Each number is 500 + 50 x the weight over its row's rms, rounded and kept within 0 to 999. Layers, rows and columns count from 0. Numbers have three digits each. The size before them is the row's rms in percent of the matrix's.

# layer 3 MLP gate, 640x128, rms 0.202, rows 610-639, columns 0-127
107:539522503474439413537461505492461504538439490453476497505524602529486496483472521605521570601609524520464596545515507527457465559486446438443437483490538517504500436463455503561565538488548557555407545555487504540571473531443436498514439489538445468562439532497484489502439531481456512501431544546413463528470450644586543457476439431595548476481431445588462499584486454459420521463392
101:472539497495497456580464577507503492516436430481554499558427505512474511533565428511599435455500508513439478459523477525555565434527434435455521522513496550504488489408544468594497460568569533528614518628433414453435426451455590598488500525555525501484504597425502507460542422525561475422509547505617549440489558528489535534526454417503565507440450497532457558537517445510559441458530
091:471518516572476522574544466458557514414566452489425481468499527538452500578494533582468503487502519467556533429513469566491429475438575525486503516483480534569421419521520481439524419516497581509522480483470461467439497582380536416464421507531487531454538496516513556585501565570427570518449562433484411498514460485511547532536474458592395531428482429466629469365470483542444463535526
091:534507452549505475454480482503497500410559538514501594406528527553648486572496519511552564475479496556409487546498528529533473574556478468326460556526444513536584491438564496477509527507532391508470541534497483491550428537542536449458462412411458490520529484541582447581488523434533507536473482514460465448566550500607551584479557521514478467418493498447425408501522423511531553458521
091:522520529612527474472477602476526506536512401445546600511524595514436510512561457504527472489467500466468476535458422589433508532501521460515598500544477506474361589507509410459438489449570512515582507562439442483571543578530486483450589524480525346527508478553452487458511545501479520539543526529415558494462420450477472529517494507427470439482400554538501504581564424497476455517533
075:548602480459458445502485495471564540466462490398576534527420552431585499523523532517479562536471444374450442478569490535467551478456604515588456360486563485451503422520482442414456527582509519564438481504461451460503531466453520484449484515503525506502538409405459478422520547562469513545463477539532523599563477467550516510537592439497513468459405435468455517472478445559550557530467
090:503444541481511594559448591452507437531513477501576513556448617403509504494519497517524505445536480525457504510501478515493495515538564483502464450555540428556560563567512420503565419534471472535560546499487541540459496431547471449442599512482628510524539472470505448471483445496506526555576465462449498411420479484481620570516502554550606475492504466489459514512388348551600483476473
084:415467446542556555473485497474476540562515510506557524476497498511485475531514600461548385522529521518497501445419515469497580412495462443517489547598445516508507512515539552510456414442604581594477385406469429556537485460498535497459572592513494564532465463504500605434568493489425406541436489476589433478451522458506449449509456432522568512483392545540490466537494548567540566531471
101:523491411506465438535512473520509474503465503580533516563445488451554534518524637480553509563473474574551539528570594516452475580431572476447454577528448532544486562398474548540491446506541536449475519563523403534580420558496555495478497466459485636541612408530554509364506521518485512455523507486484501496443468564534559520471530533486473503456526513508522343489541529545526540541449
097:574506506447570479589414446451555600487499549461563458465506617543558498488494449476456393444517493450554480495535617548504504420508430530452544413565553467551527514504544515523522413567505551516483528523482554530399535542519440562468475551631464495519512567466455461462461498461578450463571502493507476533495498444519484462469569494597544528479437435489405485464529539561551405486570
098:481431597598489547488509484496518505480462495470424525520426540540452460403504557497505370562465498514538543484561552532578517454415546598573447477515498437518477519585539494512560552540510559481499483494551538479458496469442506494498537509599510533399571545433541553396472509525522482457508518533512442540490539598485611525521446445608512580472427483640479507537441554446520543555490
098:456521628495393599510529501488483594498466549542491463562520485601411554595576385456464582476432520453475539579545493495553550465513405465548474496420425480461562525445546483529464413443492512518554437451470497506516490511625497442506525616498540479522501512593429421561412501521538457450542513473530509455504508460432530496509454515566528599481487468513505527458504478450482475491535
100:469528465381527522571565532511539579431475617517576427604605488649470462455490408521499462468570504541438580573482483455498495524448472552471507556539503548500453378424579444489492518477506542508547473517422524514461548543433529437513527459421467483446481487484497491488508492435518469414578542524433507502537585462465530519505500496511432578484455528519529484472576410521488556420483
097:433511509581495508498434508492523562528544509508538489528504374573447533420599523580400457511495495463611394470435467550455498548494534533376615498515432448502414524501447554446568540504547486462537474536520523491452549474401512478544482530528459454558550522569537490522487496467454496538502492410491563503485529421397441525409509523496489516498658512551549473493486511488513455589512
100:338434425604426498475504409519554459432530504442488430481538509560484465461541539503469495487536579416536491524471505522471531490433456504533523525477510532449504494472544473491503462454567481514499375445494555478547304486480554423512478468576534496558482488489449481464529547480477428522454555563570540506507493556480610514451472480499502453506514501506440452578577449408383511538465
110:486538518481594479543426555540500525539502433461496420487498475473507511421488438454430520467577491387497517542521522518478443446550579345474556593525488459569510485460533510528482574462578511477530564457520514504496502528477488472432459458520474552530400594414531478472491452478426483571459447538537573601459540446562552481508566457553413508473521528510409569517529542369597495494478
096:475501498479492505575553564404507489543508431447448542467536493478530426535559482595510596467508555432554490485490384539530544481523471531494532581437480529516416486462514392512485517549497503467516502492483449589449476484496571461447482589474484444436507434515459444428463499432527499578476509435535545611649514525565575508454615479461505476517441499480542494542617413521541570446461
099:393424420549536523501582486478485538542501460583496485523528482525424477450398518531573537430496444496565511497441522547502551514412561448527470489533469538470529411498561428538407463497443623509512530490512481441494432439496491512410439389440551522513413538528591588441433597517488496535454403553501493542505518496488430458505525447412522509507430457528538411555461494478527503510419
082:427499590359526553546476473459524506528471496534469509478513581557500441493412449449579427582488521495478458485478520424573480415499571429521501576545545565551556489465529480637490419535487473489526510468480513578527475446466507426541516569515403512574456394460554509619508546451548437470489482434577489392451515442465518504480502507483563510499487497451548485477524420511454442529577
114:520532488467497424463584589483556421558435493411450540437534516535499451560484527444545508551467577569600426445510490508488582492501456469490484487494442438566514502522457468508488442549502459562507491400522552518499408466416533461500532419571562588460501507504635512550463532367525498538484497509524518635376483568497509567510532563425581509510487517533522546580525496496531501521524
090:515538496465466492571541560598508531551453458451463607462425496469549478472519492433458581526480382529525628460592504599468556482595506506546489499506598460545450465462539570575413562562450564434535577468513479492463604489488499491478486516455577547524467460535447495406503470499516555537548507507481498427483460494544488555568479543437538618462432485451475553509503455494442550579466
089:588441585578577492487579455510533596601435480498477583608567506475540572520567521519511517449547532521508508534470491493561445487516533415555434517501371465478502431506442478496595485537484552536477489475513422459508529445481436561622442450446552479545490443511495497617507536554521589534525493498531516518532530548489556447617504499614521543438483558494493503465544531488527474542411
089:590554418526588506489539467515562495447511457521521532556562484519476438537547510535496515559512441474519620519541387504500482494524450517484549551543519507492386452467587505469575505594512478467472520531528516586492461409531516516451491503491429460527503392510472498561519522480509463599458565544485548551532485529525591581425591451478428505378450533428514495546426367557506480439439
092:431465548527490498519437417501467457536502486434420410447600583584430489473462511567521528563568434464477451524484497490476518447429475442449615515565477463466558452529450531531552523488628500451528598400454443502435489524485439479493473492530467507533445516480491564455463403416400493495460468449570456534525487532554489395519481451411553534558487584487485588509431464525474473534502
097:482493593574522578537510563483501563601500490509483607502566488444470450465513603495485422482459487465456543423594405500558561479532509586474510512429428465579399480515521471543480571500577507486497494577536537559564541526584497497553515457489517517508515375434489486486475447554484548527426507454499533515461449572566534515447504400571564468486485495476508499575532513465598425558602
087:448495425547523453566528552508457521520555577498502564492511510486360469518480583546574554520488475485514528460482466552514469557556525538542497520531511476527442430489481533562559499504521697517465571419471566511447439517457499568467536621515479563488468547494506508489603482574517475521481446605549465479432486558535559546535472469465441506536371497386544507554486562526442567470499
102:501450478516506602546567554525595553541494483533521577482508527493573470535593598528475496534427434358472443496414439565470540486501514455545433506493387535428433508525489496449487458475458518506570476601538431624612492507539464395476529514446627481538479492465462489479469546449445519606508531519402503532459504458481513548479523493507602528506547491481489541492496467516526472569506
097:511564500452478507432602566453567508462554553545410499380487379574530502576632566528449584533445515492553516514499574522485550479463510558519456529513459485512533537473448486552534454526492532435512606509537484491573550551498587508530478521517436462493431585541556625473573460522507452488572450518457411540494523475536533454463454467576464453523557537556545488506527521514407439523432
096:564514538407464449495484545512574477489460584539486567555539555561485529501522540531463403477422533641457504499464471459477502507437538494422520486485536515514453523558442539649437541428494525398476492448499420453474576462555525491493500509510443537484402414464524555541455517459427528550425499355421563465492573490466511499473469516586509485481561494409542479496444573464495491500569
106:441464481474477515457487517528454539478526433482470422543475446431505445489493514469505549436368490450501521448367519621488493484541559434447536599563577631422583565500477477429535509533461419502453494417451401521493505531514518466400511549411449517481496567509521549539460501502429453515523489431538581592507505537549539465530529526548607521515426518488593494478496495508453513554490